Part of a small language model's weights: untied embeddings.
Each number is 128 + 24 x the weight over the matrix's rms, rounded and kept within 0 to 255. Layers, rows and columns count from 0.

# layer 6 MLP up, 448x160, rms 0.0756, rows 82-96, columns 0-159
[[111 138 150 137 110 106 136 110  94 154 113 148 105 138 145 119 132 116 174 130 130 122 147 121 143 126  83 156 122 119 150  85 130  96 157  92 137 123  90 150 140  89 150 157 117 119  93 104 105 108 150 147 138 129 105 112 142 138 160 104 143 113 104 122 127 132  83 103  92 143 143 113 148 147 107 112 115 107 139 124 128 130  89 162 119 176 118  83 117 130  78 148 123 143 120 129 113 109 131  73 159  95 119 110 120 137 174 155  93  92 117 128  94 114 109 114 130 152 117 156 146 194 143 132 145 144 136 135 105 133 135 118  77 125 104 139 171 176 104 126 163  83 162  90 147 141  93 105 140 144 180 109 131  85 112 106 122 106 110 177]
 [131 123 164 143 129 120 156  92  92 128  80 162  81 102 161 136 125 139 133 130 128 142 134 118 138 143 126 152 130 140 140 193 149 112 150 117 122  56 146 144 106 111 147  78 116 134 125 122 115 140 160 114 135 140 121 136 100 140  86 134 134 146 146 150 123 122 116 140 131  90  95 141  92 126 107 139 107 167 134 150 118 145  65 115 115 149 104 127  90 125 168 102  98 115 134 128 128 122 109 151 152 126 161 120  89 123  61 126 107 165 133  97 120 102 126 123 159 142 159 173 173 114 111 121 166 144 107 107 109 157 129 148 149 129 124 162 103 140 148 144 128  94 139 143 144 155 115 125 127  93 136 109  91 107 108 122 140 101 132  94]
 [133 166 149 105 107 111 131 118 152 148 131 132 130 102 152 152 148  81 143 120 126 140 139 109 102 138 101 148 133 136 146 136 149 156 113 154 164 109 105 149 123 114 126 146 169 127 153  87 107 140 158 119 154 139  98 138 141 129 145 130 142 119 142 101  96 158 106 134 127 108 154 152 146 147 124 109 131 182 152 120 127 138 118 153 138  93 124 154 116  77  93 143 125 158 155 159 142 117 139 125 124 116 105  69 136 119 110 145 141  98 166  99 143  88 111 139 144 122 146 115 125  87 142 151 121 170 112 135  97 124 102 151 139 114 160  91 107  96  88  40 131 151 133 136  93 131 164  92 109 121 150 117 114 131 105 140 111 112  99 133]
 [168  98 152  86 188 131 131  81 126  98 121 127 156  84 107 118 117  89 116 104 147 100 151 126 128 166 173 133 154 139 146 141 108 146 141 165  98 156 141 102 133 128  83 119 122 122 105  99 159 139 125 121 134  99 123 107 157 153 145 138 140 164 115 131 100 131 117  88 112 179 141  51  95 132 109 105 168 148 101 162 153 145 152 117 144 120 105 151 137 143 116 110 166 178 146 150 121  87 138 101  83 144 125 155 158 132 117 130 144 129 172 129 127 116 135 141 127 175 169 147 121 146 113  94 173 115 132 167 109 121 116  99  97  91 119 105 145 127  96  88 119  99 105 122 129 113  88 103 129 140  83 135 168 118 102 141 154 131 128 107]
 [125 125 145 141 137  97 124 140 106  97 141 141 157 125 136 115  80 154  93 108 172 173 140 143 139 114 135 138 117 123 118 150 180 143 175 117 140 174 102 110 148  95 131 141 127 170 130 162 139 131  93 152 178 112  89 108  96 151 109  89 158 126 143 167 129 135 118 153 166 146 112 162 137 138 160 163  68 115 139 126 111 133 145 109 165 122 128 117 100 126 116 137 139 175 155  91 144 148 140 131 110 183 141 154 117 138 128 137 118  92 110 129 151 156 143 136 108 150 143 120 100 129 132 122 143 119 145 101 133 116 102 136 121 127 113 120 133 145 122 129 120 156 133 124 111 133 106 143  95 125 135 148 120 130 129 102 178 154 157  79]
 [175 173 120 116 137 118 112 140 117 120 117  77 109 115 134 131 153 102  86 116  97 133 107  95 121 181 116 158 154 160 120 136 119 144 139 119 178 143 177 122 141 166  97 153 143 121 143 183 130 115 155 154 183 162 120 161 147 142 134  87 126 142 107 183 126 123 130 118 151 158 122 145  99 133 169  96 110 122 172 134 173 130 179 143 148 107 148 136 110 180 131 133 152 128 158 115 126 140 143 107 126 128 151 136 133 134 127 149  94 125 127 114 153 148 135 141 121 118 103 175 122 119 123 139 150 142 126 127  82 138 129 109 106 173  67 127 159 168 133 136  58 141 124 121 172 154 139 136  96 148 160 108 127 140 135 153 153 119 120 154]
 [141 151 145 148 122 152 130 127 123 132 176 103 127 112 106 128 160 126 119 160 109 106 174  93 130 101 162 136 116 150 184 131 144 114 127 120 158 168  90 151 166 108 119 125 108 138 157 129  83 107 132 151 103 120 154  68 114 115 127 101  97 105 113 155 168  97 134  88  69 118 143 122  90 107 146 126 150 144  88 141 108  86 161 123 103 163 115 148 136 103 148 133 122 145 107 115 126 130 110 120 168 140 142 136 125 126 126 155 127 117 178 117 132 126 118 133 119 137 149 111 140  99 151 179 141 171  92 130 132 195 149 121 108  90 147 150 140 130 107 138 125 130 144 152  82 157 117  95 151 112 106 162 109 159 153 113 150 151 123 144]
 [ 53 129 145 153  72 132 118 159 134 109  91 131 175 162 159 154 113  98 161 149 119 114  94 121 121 114 100 121 142 137 127 134  64 157 139 137 176 103 109 138 111 109 129 132 151 144 148 120 115 113 145 140 123 151  89 132 144 121 171 109  74 129  96 117  82 131 152 180 143  91  94 147 122 162 120 137 143 143 137 162 115  90 103 147 163 138 147 178 104 117 150 134 141 150 142 125 125 120 113 163 157 143 107 131 153 117  94 146 172  88 132 146 116 129 109 131 124 155 104 143 116 137 113  93 135  99 151 119 135 100 123 124 119 143 104 137 100 114  93 137 104 140 158 151 126  81 132 115 118 151 143  80 140 170 134 167  86 159  90 154]
 [149 142 130 153 106 129 114 129 152  88  97  89 185 158 170 129 143 125 166 139 124 130  85 157 102 140 114  99 114 132 189  94 142 143 107 115  93 112  91 121 118 148 115 144 117 136 156 126 106 113 135 131 139 120 112 150 133 112 114 136 119 100 151 113 142 109 136 125 150 137 124  99 119 187 172 102 136 128 122 151 140  79 114 144 153 124 125 112  62  99 165 138  96  74 111 116 131 150 104 154 139 139 121 152 153 121 114 118 131 135 159 167 132 151 127 118 141  94 119  98 102 132 150 171  72 145 168 163 156 129  98 116  96 121 164 112 145  91 161 138 157 141 168 165 123 121 134 161 162 109 115 116 153 182 167 113  73 187 110 175]
 [ 63 182 127 124 148 135 145 116 137 134 167  87 139 141 134 134 108 119 155 134 117 142 139 113 188 129 171 115  81 157  97 132 144 132 114 113 128 158 137 153 117 119 102 153 105 115 119 144 135 131 102 123 119 137 120 102 100 117 100  96 135 153 164 169 117 154 132 114 154 146 162  78  68 130 168 145 151 116  91 159 115  89 160 131 132 111 112 133 119 137 128  97 105 179  97 107 140 169 127  90 115 169 108 165 140 172  86 159 117  50 143 139 166  95 165 135 144 153 160 159 122 120 127 141 130  76  96 136 105 118 180 136 165 162 156 106 144 132 108 141 135 143 119 166 130  87 136 147 142 127 149 150 116  95 131 146 116 124  90  94]
 [117 122 105 110 155 116 116 135 144 146 143 207 115 133 111 125 101 117 108  92 137  69 132 126 148 121 145 124  89 138 115 171 144 166  63 132  99 124 129 110 110 123 153 104 101 105 115 110 116 127 118 166 147 127 142  98 125 116 127 154 120 168 142  85 125 135 142 104  99 117 149  99 178 143 121 135 106 132 133 125 118 129 130  83  92 116 133  69 108 102 133 131 128 130  71 143  91 142 169 127 106  50  68 121  97 126 112 138  77 148 186 160 158 101 140 150  86 131 146 149 123 142  97 127 144 152 107 139 127 135 154  96 135 154 137 116 120 119 150  91 126 134 170  77 110  97  96 150  98  99 123 153 143 133 133 105 113  96  89 109]
 [129 113 106 112 131 132 122 173  95  72 165 102  97 126 161  84 121 200 150 178 136  97 143  89 122 153 143 111 128 110 110 130  88 127 150 128 139 167 138 119 111 131 127 138 145 125 104 122 114  95 117 184 129 153 139 129 155 154 119 120 153 156 138  93 153  78 148 152 147 159 154 120 139 145 131 121 138  93 109 127  99 166 148  79 120 135 136 147 128 112 133 149 148 125 159 122 109  75 115 158 165 147 133 104  82 111 106 134 120  80 118 101 127 118 111 118 140 146 124 142 129 150 141 130 146 149 118 167 143 159 114 116 127 132 116 100 134  86 157 143 141 128 116 114 106  82 154 166 131 150 109 143 121 125 130 116 112  92 157  98]
 [138 144 107 129 139 112 116 137 117 153 128 136 123 143 140 115 121 121 168 106 125 136 144 143 112 147 157  93 129 120 120 185 108 105 153 128 122 123 126 115 135 117  87 136  89 150  90  93 155 132 153 131 153 136  96 115 134 119 130 107 136 141 142 119 117 132 100  86 121 125 174 149 153 149 158 147 106 146 139 141 149 119  90 114  98 101  93 161 134 116 124 149 116 148 106 103 142 106 159 138 139 160 109 165 123 126 178 152 135  87 168 144 129 108 107  90 119 125 122 143 157 121 139  94 120 104 112 159 145 123 140 150 101 149 116  82 119 109 116 136 185 118 118 137 109 100 136 118 128 122 143  99 149 117 137  94 132 122  98 143]
 [ 38 125  99 142 152 145 102 138 118 123  88 202  63 108 135 143 163 176 117  93 154 146 128 103 157 135 141 111 128 167 160 138 137 131  95 105 119 117 111 137 112 135 122 117  98  90 129 137 103 110 188 158 169 114 133 112 153 168 125  94 150 149  98  96 111 142 109 112 139 116 130 115 161 144  93 135  87 109 148 148 134 165 157 129 100 107 101  65 169 135 106  77 113 108  96 104 117 101 112 113 112  76 109 139 135 154 124 101 136 147  81 142 165 118 137 134 109 125 144 144  93 162 112 184 123 131 132 111 131 132 100 110 124 150 105 117 109 141 159 146 132 121 142 138 120 106 136 108 112  90 141 140 137 104 115  88 114 112 154 124]
 [130 129 123  96 113 143 130 132 151 101 113 160  97 129 147 150 126  98 127 112  77 156 179 102 135 166 160 176  97 151 123  81  94 153 118 126 125 148 119 113  84 154 110 122  85 139 168 128 117 140 127 122 129  96 115 153 153 159 164 111 150 135 157 101 104 136 114 114 159 163 138 136 150 125  84 140 113 107 117 138 108 100 151 133 111 123 145 122 130 125 164 123 129  89  79 136 100 144 177 155 132 105 163 136 139 135 135  90 144 200 101 152 146 160 124 161 126 131 143 164 145 142 131 143 102 138 124 155 113 115 135 113 123 169 134 139 164 118 139 159 134 143 130 150 111 139 122 128  94 129  88 127 107 148 136 144 123 115 165 148]]
# layer 6 MLP down (transposed), 448x160, rms 0.0758, rows 82-95, columns 0-159
[[ 71 151 128 114 130 122 133 143 118 173 136 164 100 139 131 166 151  83 162 120 125 140 168 123 114  84 139 156 129 134 100 109 148 154 121 148 173 133 114 123 109 150 161 158 106 144 130 134 156 146  83 149 107 159 116  80 128 100 167  80 133 146 139 185 126 133 154 120 106 153 132 117 144 128 115 107 110 120 100 106 158 169 124 102 151 174 141 118 186 112 135 151 115 121 150 116 107 138 163 125 110 114  77 106 111 168  93 140  94 144 128 134 102 113 114 160  85 120 124 129 130 124  93 133 109 143 120 141 107 117 139 135 113 105 113 116 118 134 101 121 163 151  97 115 128 171 124 144 142  95  85 157 137  79 132 125 130 119 144 142]
 [148 168 149 158 139 142 136 112 146 127 142 144 119 108 104 100 131 102 151 147 121 143 105 161  99 107 120 127 167 172 125 124 130 107 130 157 117 101 109 159 138  99 126 167 114 102 136 101 176 131 130 117 142  96 152  80 162 168 117 102 139 106 136 132 151 101 150  96 118 115 150  85 174 170 104  89 136  86 154 117 135 132 129 120 144 103  96 129 139 120 116 111 143 173 137 116 112 114 108 125 126 114 127 112 144 168 110 172 157 105 119 126 140  75 122 177 139 102  91 120  91 138 110 150  82 127 116 159 143  98 132  93  96 139 154 151 121 112 121 153  94 109  89 126 136 100 103 153 118 103 125 122 182 113 180 152 130 115 168  89]
 [132  87 142 107 135  96 169 156 123 103 102 135 120  86 177 150 155 117  89 129 145 121 111 101 117  73  98 143  89  97  95  98 156 132 144 150 168 116  83  37 119 181  95 109 115 115 150 112 121 145 130 143 137 123 129 140 112 128 132 133 113 143 133  90 135 132 137 184  93  82 141 107 128 129 150 113 166 148  98 107 125 109 131 159 117 129  95  66 117  90 147 129 161 129 153 136  88 127 140 140  78 120 130 111 130 151 103 134 125 109 141 151 112 123 138  93 116 112 143 131 138 135 129 137 139 114 117 155  97  98 110 127 132 149 129  95  82 142 172  93 138 134 145 159 137 118 140 117 123 116 165 108 133 158 114 118 138 151  99 103]
 [127  84  75 165 128 149 137 126 119 122 146  96 158 120 115 137 107 161 149  98  96 149 124 146 131 104  97  94 202 163 117 115 151  88 114  82 124 124 180 152 166  95 118 167 161 132 149 143 116 123 138 111 122 114 125 168 150 123 137 135 149 107 116 146 138 159 138 128 102 164 114 126 112 132 105 163 135 132 144 133 186 146 129 143 141 141  84 124 123 142 116 110 145 105 120  74 165 136 112 151 156 154 161 131 143 171 100 132 106 110 145 154 125  99 134 116 140 135 142 133  94 111 147 121 130 128 122 125 133 136 141 110 112 140 168 142 102 179 119 168 132 141 162 157 146 137 139 130 157 142 102 129 141 126 144 109 113 169  83 161]
 [109 147 102 134 155 135 140 144 132 128 106 123  82 110  89 150 159 133 119 123 124  55 130 122 147 151  79  93 116 144 149  97 139 132 105 117 142 106 169 150 147 136 126 128  94 136 163 147 135 113 120 119 117 127 113 159 147  93  98 155 147 120 142 108 182 142 144 152  92 103 111 111 157 104 101 128 152  98 138  85 150 108 137 134  98 142 110 138 134 109 157 115 141 112 114 114 144 124 105 161 128 105  94 154 152  80 139 137 133 136 128 139 120 128 122 141 125 155 124 149 136 163 129 132 128 138 112 143 135 103 179 130 111 126 170 154 157 140 173 103 162 152 136 108 124 123 134 128 157  88 139 118 160 105 150 105  59 136 126 143]
 [109 163 141 108 124 122  87 106 125  97 188 104 106 142 153 145 148 127 127 146 116 130 105 157 160 135 144 131 149 123 123 118 110 105 120 146  81 135 134 120 144 115 132  71 150 110 108 143 135 158 133 113 171  89 123 158 146 121  92 118 124 139 138 133 119 153 148 116 169 125 110 177 107 132 189 110  81 166 139 102 107  96 118  96  87  78  88 145 137 153 123 129 155 119 150 152 125 111 173 126  87 142 156 133 156  95 121  70 129 150 140 155 132 117 120 165 106 103 106 134 126 161 141 166 120 143 143 104  96  88 102 110 118 179 176 133 130 108 130 141 112 148 103 136 161 175 132 151 116 135 111  70 118 155 132 142 138  68 156 128]
 [161 154  91 113 162 144 156 109 155 171 113 106 144  87  85 130 121 123 121 114  95 163 147 104 113 143 179 103 138 108 151 175 105 129 137 110 133 127 153 109 135  94 101 123 166  85 115 130 117 114 111 134 176 130 112 115 156 125 117 148 121 150 126 150 117 113 141 144 142 126 155 158 107 139 119 172 105 155 125 129 128 146 144 125 111 106 129 130 129 142 135 148  77 127 153  88 119 124 125 135 113 138 164 105 190 170 117  66 124 126 102 145 145  99 156  64 140 155 139 120 138 130 155 112 163 163 148 119 124 116 129 107 116  90 118  89  98 150 138 111 152 104 127 124 107 110 117 159 117 135 147  64 123  79 106 155 169 122 122 109]
 [153 140 145 121 111 163 140  97  71 162 136 180 161 157 173 132 124  99 105 144 131 121 156 131 165  97 134 145 141 208 144  76 141 126 121 141  90 130 138 106 141 145 104 127 132 127 143 145 120 164 136 175 133 129 123 104 145  72 101 138 107 136 107 128 102 145 130 122 154 156 133 148 109 157 137 127 117 157 101 122 144 164 140 145 149 127 136 114 119 162 133 103 139 112 127 142 136 128 111  83 149 145  94 110  90 153 117 157 126 118 140 149  80 157 105 135 129 116 169 115 101 121 179 166 149 113 122 158 120 162 128 105 119 165 169 121 118 136 101 110 117 141 142 131 107 142 134  81 140 125 109 149 124 129 141 113 140 172 102 137]
 [141 103 136 142 125 146 108  88 142 144 140  93 138 151 184 127 156  95 156 156 117 139 108 144 150 167  96 152 130  79 128 100 107 148  88  97 103 141 125 150  99 119 126 142 101 138 161 142 133 155 152 122 134  90 140 148 101 137  60 131 100 107 108 129 190 132 137 110 100 130 120 121  89 151 112 102 107 109 137 140 132  95 116 151 108 100 117 188  89 157 127 154 158  76 163 124  92 125  67 156 135 147 182 158 110 125 138 102 141 160 141 135 117 141 139  84 116 111 117 157 154 122 159 122 104 122 148 154 144 177 133 133 162 118 139 151 160 173 114 102 140 101 150 187 130 121 141 112 156 148  82 167  97 118 117 130 113 134 126 150]
 [132 137 135 129 184  81  93 147 158 118 136 130 119  89 106 106 127 132 100 144 158 119 112 125 109 123 112 121  97  64 164 131 127 173  97 121 118  83  96 133 120 115 151 131 150 107 138  71 126 114 123 130 191 110 153  87 141 115 110 148 128 139  98 137 149 153 136 133 137 149 113 131  88 100 130 117 144 149 124 130  93 127 106 170 143  89 127 131 147 140 141 126  93  92  67 150 109  78 117  97 113 104 112 125 111 146 128 101  98 126 144  90 112 133 123 107  97 158 109 121 129  81 141 158  95  72 137 132 111 110 100 103 141 131 100 149  91 141 113 117 109 139 136 146 132 159 146 130 139 116 141 107 137 154 134 107  99  98 189 158]
 [147 181 100 114 121  77 168 130 130 125  89  70 119 138 170 136 138 108 126  87 131 119 139  81  93 119 102 112 157 147 168 128 117 136 153 118 132 161 130 136 134 141 140 165 120 128 130  95 115 103 110 105 135 143 118 144 128 132 139  96 131  89 134 142 187 134 149 129 136 109 151 163 138 146  91 129 157 131 105 124 143 112 149 136 110  92 113 139 162 141 151  97 129 123 132 108 118 113 174 144  81 121  78  93 181  98 117 113 133 184 153  90 107 170 107 114 172 109  93 135 170 131 153  88 123 117 114  86 136  96 162 112 152 122 148 139 118  86 117  89 116 129 135 103 143 140 110 162 157 149 161 117 133 120 144 111 130 163 105 111]
 [154 111 102 120 187 125 158 165  91 103 163 113 106 115 106  95 129 189 182 139 134 202 106  93 104 115 141 125  89 141 104  98 127 129 128 132 117 145 109 161 123 105 122 133 111  95 155 154 122 154 126 144 131 162 176 120 145 122 117 148 121 141 116 134 152 120 121 140 117 165 119 111 135  87 123 125 171  92 129 130 106 102 128  73 118 112 142 146 110 123  98 117 103  66 138 140 139  70 116 112  97 202 104  95 153 133 156 152  97 160 120 109 127 133 175 129 154 144  97 153 120 131 144 122 116 120 132 106 113 140 161 103 136 110 124 122 116 131 169 130 161 103 144 105 127 132 113 143 102 116 145  83 128 103 154 181 127 167 133  80]
 [153 159 151 148 107 157 129 128 115 157 154 133 102 108 148 148 140 108 140 125 115 134 156 119 117  83 144 105 123 129 142 132 107 106 103 151 111 139 121  82 112 137 140 136  83 140 129 138 142 136 108 156 129 127 125 143 135 125 121 124 144 181 111  84  92 138 100 102 153 112 112 158 116 138 172 125 137 166 131  94 111 147 101 124 115 144  72 136 210 112 137 139 156 151 123 133 150 114 148 144 123 163  82 142 132 124 148 184 151 121 132 134 154  91 118 102 101  96 152 127 149 101 128 131 148 130 122 154 172  99 125 115 136 154 128 126 135 111  96 151 129 151 165 142 147 164 105 111 117 102 153 137 124 104 150 149 128 158 131 131]
 [100 115 143 148 132 127 167  95 159 127 103 173 144 143  95 105 110 151 135 129 137 109 152 130 107 108 139  73 142 149 164 114 153 178 146 132 117  94 116 120 124 167 167 154  66 138 124 151 139 112 140 137  97 128 175 127 129 117 150  40 100 131  77 131  93 127 153 153 113 138 130 103 137 140 164  89 139 142 126 143  99 150 139 104 133 127 125 131 156 124 132 101 150 173 111  96 108  79 130 101 138  70  84 175 111 134 112  67 127 145  43  92  86 155 162 125  68 131 151 163 149 146 163 180 102 111 117 109 126  92  80 118 112 163 117 141 106 136 131 136 133 152 148 145 155  58 122 150 110 143 127 149 167  91 107 110 101 140 122 131]]
# layer 6 MLP gate, 448x160, rms 0.0754, rows 83-96, columns 0-159
[[140 104 141 118 112 117 102 166 127 149 104 136  70 112 139 152 100 121 142 115 133 134 181 130 201 190 137 108 131 132 110 156 190 167 122 125 118 122  86 162 132 144 131 156  95 142 117 111 122  97 118 105 118 128 120 143 100 156 127 156 113 170 135 110 133 117 105 147 136 153 120 169 159  61 144 167 127 126 112 105 154 138 104 117 123 105 105 100 100 114 109 100 135 119 120 162 172 114  77 130 122 141  83 145 107 128 104 128 132  91 111 103  91 161 119  75 128 133 176 138 157 150 122 131 112 126 147  65 144 138 181 149 163 131 149  93 132 165 139 146 137 156 156 112 116 174 163 115 186  96  78 105  77 147 103 153 129 108 114 116]
 [143 145 145 121 113 147 173  67 108 143 105 126 146 130 153 107 125 141  81 165 106 164 149 124 152 158 134  87 179 110 136 124 121 154  89 119 164 106 163 176 165 127 136 128 141  96 106  74 115  88 136  93 147  73 130 102 190 145 156  83 128 163 164 145 169 123 121  78  82  90  97 156 147 144 117 150 121  96 101 109 128 140 125 143 134 138 140 131 122 145 118 147 119 131 119 145  99 147 119 107 115 142 134 142  86 104 110  89 148  94 146 106 160 135 140 147 135 114 126 141 111 166 141 198 134 167 135 120 102 144 155 139 126 116 146 138 136 116 139  70 130 157  85 118 145 157 133 153 134 128 116 120 129 129 135 158 120 123 144 131]
 [152 104 123 153 132 123 119 173 131 139 139  94  99 104 101 126 128 126 138 164 113 160 146 111 154 121 128  97 147 163 138 109 152 127 126 123 159 181 157 114 142 117 147 168 118 101 112 138 158 138 150 109 127 141 108 118 131 150 156 144 135 104 125 120 113 162 151 115  71 184 129 127  71  96  86 150 128 150 195 122 125 119 136 134 120 130  89 144 147 126 126  97 140 106  87  98 126 128 110 108 121 123 126 131 138 142 116 123  99 137 127 124  90 125 124 159 122 117 158 102 132 108 134  98 112 117 101  98  92 116 106 103 116 118  78 128 135 124 108 116 128 116 133 150 186 152 120 117 119 122  60 135 126 148 149 140 137 135 138  97]
 [133 110 125 115 131 139 138 131 135 123 108 104 134 169 100 147 170 105 119 117  72  95 115 110  95 167 111  93 131 112 135 102 129 118  95  85 121 130 138 125 124 159 137 128 121 136 134 122 100 117 137 116 102 108 152 159 127 111 167 110  99 155 134 110 133 150 115  95 140 127 143 145 152 124 126 111 148  91 118 125 168 106 109 161 113 123 117 146 120 131 139 161 118 109  74 119 128 105 103 162 105 101 103 116 157 143 165 152 115 147 148 159 103 140 144 155 124 147 116 143 119 126 126 116 102 130 124 151 117 154 161 123 147 139 127 127 149  98 148 130 115 155 135 133 155 110 136 114 139 136 158  90 146  97 144 157  94 107 109 174]
 [137 140 123  99 116 147  89 171 108 167 130 141 107 155 167 146 152 103 150 127 117 166  71 135 106 168 149 182 123 119 178  90 138 139 158 138 136 100 136 151 124  83 169 108 144  99 122 112 210  93 101  98 108 126 126 119 140 121 121 140 175 117 138 152 117 158 155 100 143 122  76 124 122 109 153 107 147 121  94 114 165 109 161 149 110 156 104 110 106 153 123 167 136 143 191  92 126 117 154 105 156 111 181 164 119 151 127 148 122  95  98 125 115 108 125 103 146 130 108 127 125  88 122 132 132 105 113 122 104 155 117 132 140 114 107 111 132 138 144 104 164 125 108 156 119 137 133 123  88 128 114 120  94 114 159 129 128 105 138 120]
 [134 149 101 119 160 118 106  76 134 123 143 120 164  97  81 112 123 143 117 129 129 108 130 133 123 157 137 117 124 130  97 141 113 139 172 132  91 170 133 101 174 139  89 123 161 162  65 132 137 133 160 138 137 125 129 128 115 115 130 127 121 129 103 126 122 118 166 111 150  98 126 108 137  97 120 104 140 155 116 145 129 152 116 132 117 146 166 149 113 122 144 112  96 142 143 100 152  89 154 113 158 141 174 151 160 133 128 114 147 150 126 186 160 122 159 123 125 139 155 156  96 149 167 119 131 114 156 117 136 118 161 123 145  47 108 143 128 122 149 177 178 127 118 120 140  88 113 134 104 107 126 140 141 114  97 142 145 136  95 106]
 [115 134  88 103  98 151 112 151 101 147 110 110 119 110 110 101 130  72 157  97 158 129 109 121 142 140  70 145 102 112 163 137 181 150 151 144  90  89 114 138 109 148 153 113 141 106 160 108 163 119 120  94 140 126 106 152 121 131 162 138 117 131 114 142 116 155  97 107 155 108  94 131 142 144  83 129 168 112 143 113 110 121  98 128 155 145 144 154 122  86 107 131 129 116 161 127 108 129 126 135 169 175  81 119 135 101 101 146 160  93  93 109 123 114 119 119 131 124  81 120 160 170 128 100 145  80 119 122 130  81 157 147 138 114 119  96 156 124 106 174 135 157 156 137 128  77 139 185 163 151 146 158 149 143 153 108 113 128 145 126]
 [116 124 168  96 107 137 157 154 101 111 141 106 100 132 136 109 111 127 103 103  92 121 173 114 164 145 112 112 108  84 174 128 130 163  81  61 117  96 152 149 110 116 130 117 124 142  94 127 115 119  89 118 139 161 138  88 113 137 126 146 129 153 109 164 152 136 120 121 151 124 100 114 132 182 114 121 106 129 111 157 150 145 167 136  70 136 129 124 131 155 120 135 109 119 137 118 123 147 147  97 124 124  93 144  68 173 127 124 110 134 139 120  99 115 113 162 116 148 153 144 155 143 111  89 118 135 152 127 110 170 172 140 137 141 136 164 144 145 128 116 139 120 108 146 130 109 143 151 138 122 132 107 139 116 108 103 132  76 172 145]
 [148 118 112  96 116 131 136 145 135 128 137 171  91 108 144  94 125 130 132 134 122 103 121 133  92 135  72  77 156 111 131 134 148 150  63 133 124 123 145 133 134 143 153 135 100 145 130 133 128 113 135 109 121 144 112 103 177 210 145 143 153 107 122  96 138 121 146 160 165 150 123  80 126  87 116  81  73 154 120 102 108 145  98 141 140 167 112 127 132 150 130 159 139 120 134 154  87  95  97 178 110 123  77 160 108  99 106  91 143 147 131 120 108 114 114  90 140 139  84 117 139  87  97 153 153 125 115 122 148 123 110  98 158 145  99  86 146 103 127 129 173 155 124 165 106 150 108 148 135 108 128 152 142 122 124 134 113 130 133 102]
 [139 145 111  96 155 104  95 147 159  84 173 120 108 133 114 123 131 107 118 148 143 152 105 132 128 173 109 147 164 139 112 143 149 145 193 165 125 144 123 112 134 122 118 152 127 114  98 132 159 131 137 137 122  89  86 149 128  89 115 120 148 131 118 139 147 121 100  99 129 117 143 112 104 140 159 120 132 167  96 162 147  91 124 119 142 113 121 157 109 115 120 113  94 187 139 116 127 155 132 102 142  91 168 137 105 161 131 102 117 119 147 105 154 139  89 162 138 145 127 165 162 164 120 116 158 121 113 139 127 136 103 167  98 114 123 113 140 141 122 185 123 180 107 171 145 139 148 145 103 178 128 109 143 113  90 129 159 170 160 138]
 [157 123 166 138 174 138 127  92 143 121 143 114 120 109 158 100 133 126 182  74  91 140 117 107 149 156  92 138 132 118 122 103 139  91 145 150 103 137 146 169 155 131 139 146 166 114 108 127 119 125 150  88 139 183 170 106  94 130 115 126 115 154 126 138 130 149 127 133 113 127 116 105 119 123  65 121 132 114 156 140 121 187  96 155 163 117 120 101 126 157 116 150 107 121 159 170 123  96 174 129  79 151 117  92 138 174 138 114 173 128 142 174 133  94  87  76 140  98 100 104 170 100 157 152 146 131 137  80 119 127 129 129 116 121 112 139  98 112 104  89 190 148 143 129 151 109 130 136 109 126 108 150 147 103 129 168 119 103  95 133]
 [125 106  71  80 155  93 117 140 143 108 142 111 110 161 146 142 110 143 130 147 154 128 133 140 139 185  87 119 136 204 159 185 124 130 116 147 112 124 136 152 152 128 114 138 125 160 115 139 121 143 196 116 152 140 122 144 139 109 138 111 157  77 112 119 140 134 131 117 131  83 131  54 157 120 142 161 124 163 110 150 120 103 137 116 126 133 162 110  97 165 146 101  97 130  88 115  99 100 117 113 134 157 138 135 122 112 132 163 149 127 120 124  99 118 126 109 132 123 107 147 115 140 124 102 137 109 105 162  86 167 125 126 129 151 129 103 146 109 119 159 117 119 125 124  94 115 128 117 117 141  73 130 104 162 161  96 153 104  92 129]
 [202 174 174 152 144 118 105 109 156 107  90 121 156  76 174 106 118 126 143 116 194 119 129 118 107 117  74 139 129 106  82 103 132 191 168 195 119 161  96  77 149  98 110 183 124 165 146 120 182 135 118 129 141 115 130 189 142 161 101 104 105 114 178 107  77 105 144 134 123 155 115  89 125 144 105 122  86 114  76 131 116 149 113  86 157 126 156 138  91 141 147 185 104 192 157 123 105 116 142  87 184 135 126 150  99 127 150 149 163 105 119 150 153 127 107 134 146 158 129 163 140 161 170 151 162 133 105 127 136  67 143 110 124 102 129  96 125 136 122 159 112 128 141  98 132 137 100 159  98 141 104 168 164  93 145 138  80 145 105 122]
 [119 106 150  68  78 119 121  94 149 144 127 127 150 149  99 152 108 129  87 140 107 155  97 125 167 184 120 125 122 138 139 111 109 130 130 126 133 139 148 129 136 133 155 169  72 123 131 122 129 137 129 121 160 144 115 132 143 127 143 145 136 125 120 178  99 117 104 123 180 118 115 121 136 168 116  94  90 161 192 125 128 106 134 124 150 157 141 142 156 130 129 169 121 122 121 106 143 149 107 101 148 123 148 103 158  81 136 103 126 152 147 119 103 146 105 175 113 121 151 108 118 173 117 112 130 161 147  81 129 137 125 138  97  95 122 126 153 173 103 136 151 147  87 136 152 123 164 149 119 143 106 106 147 129 111 157 112 129 159  88]]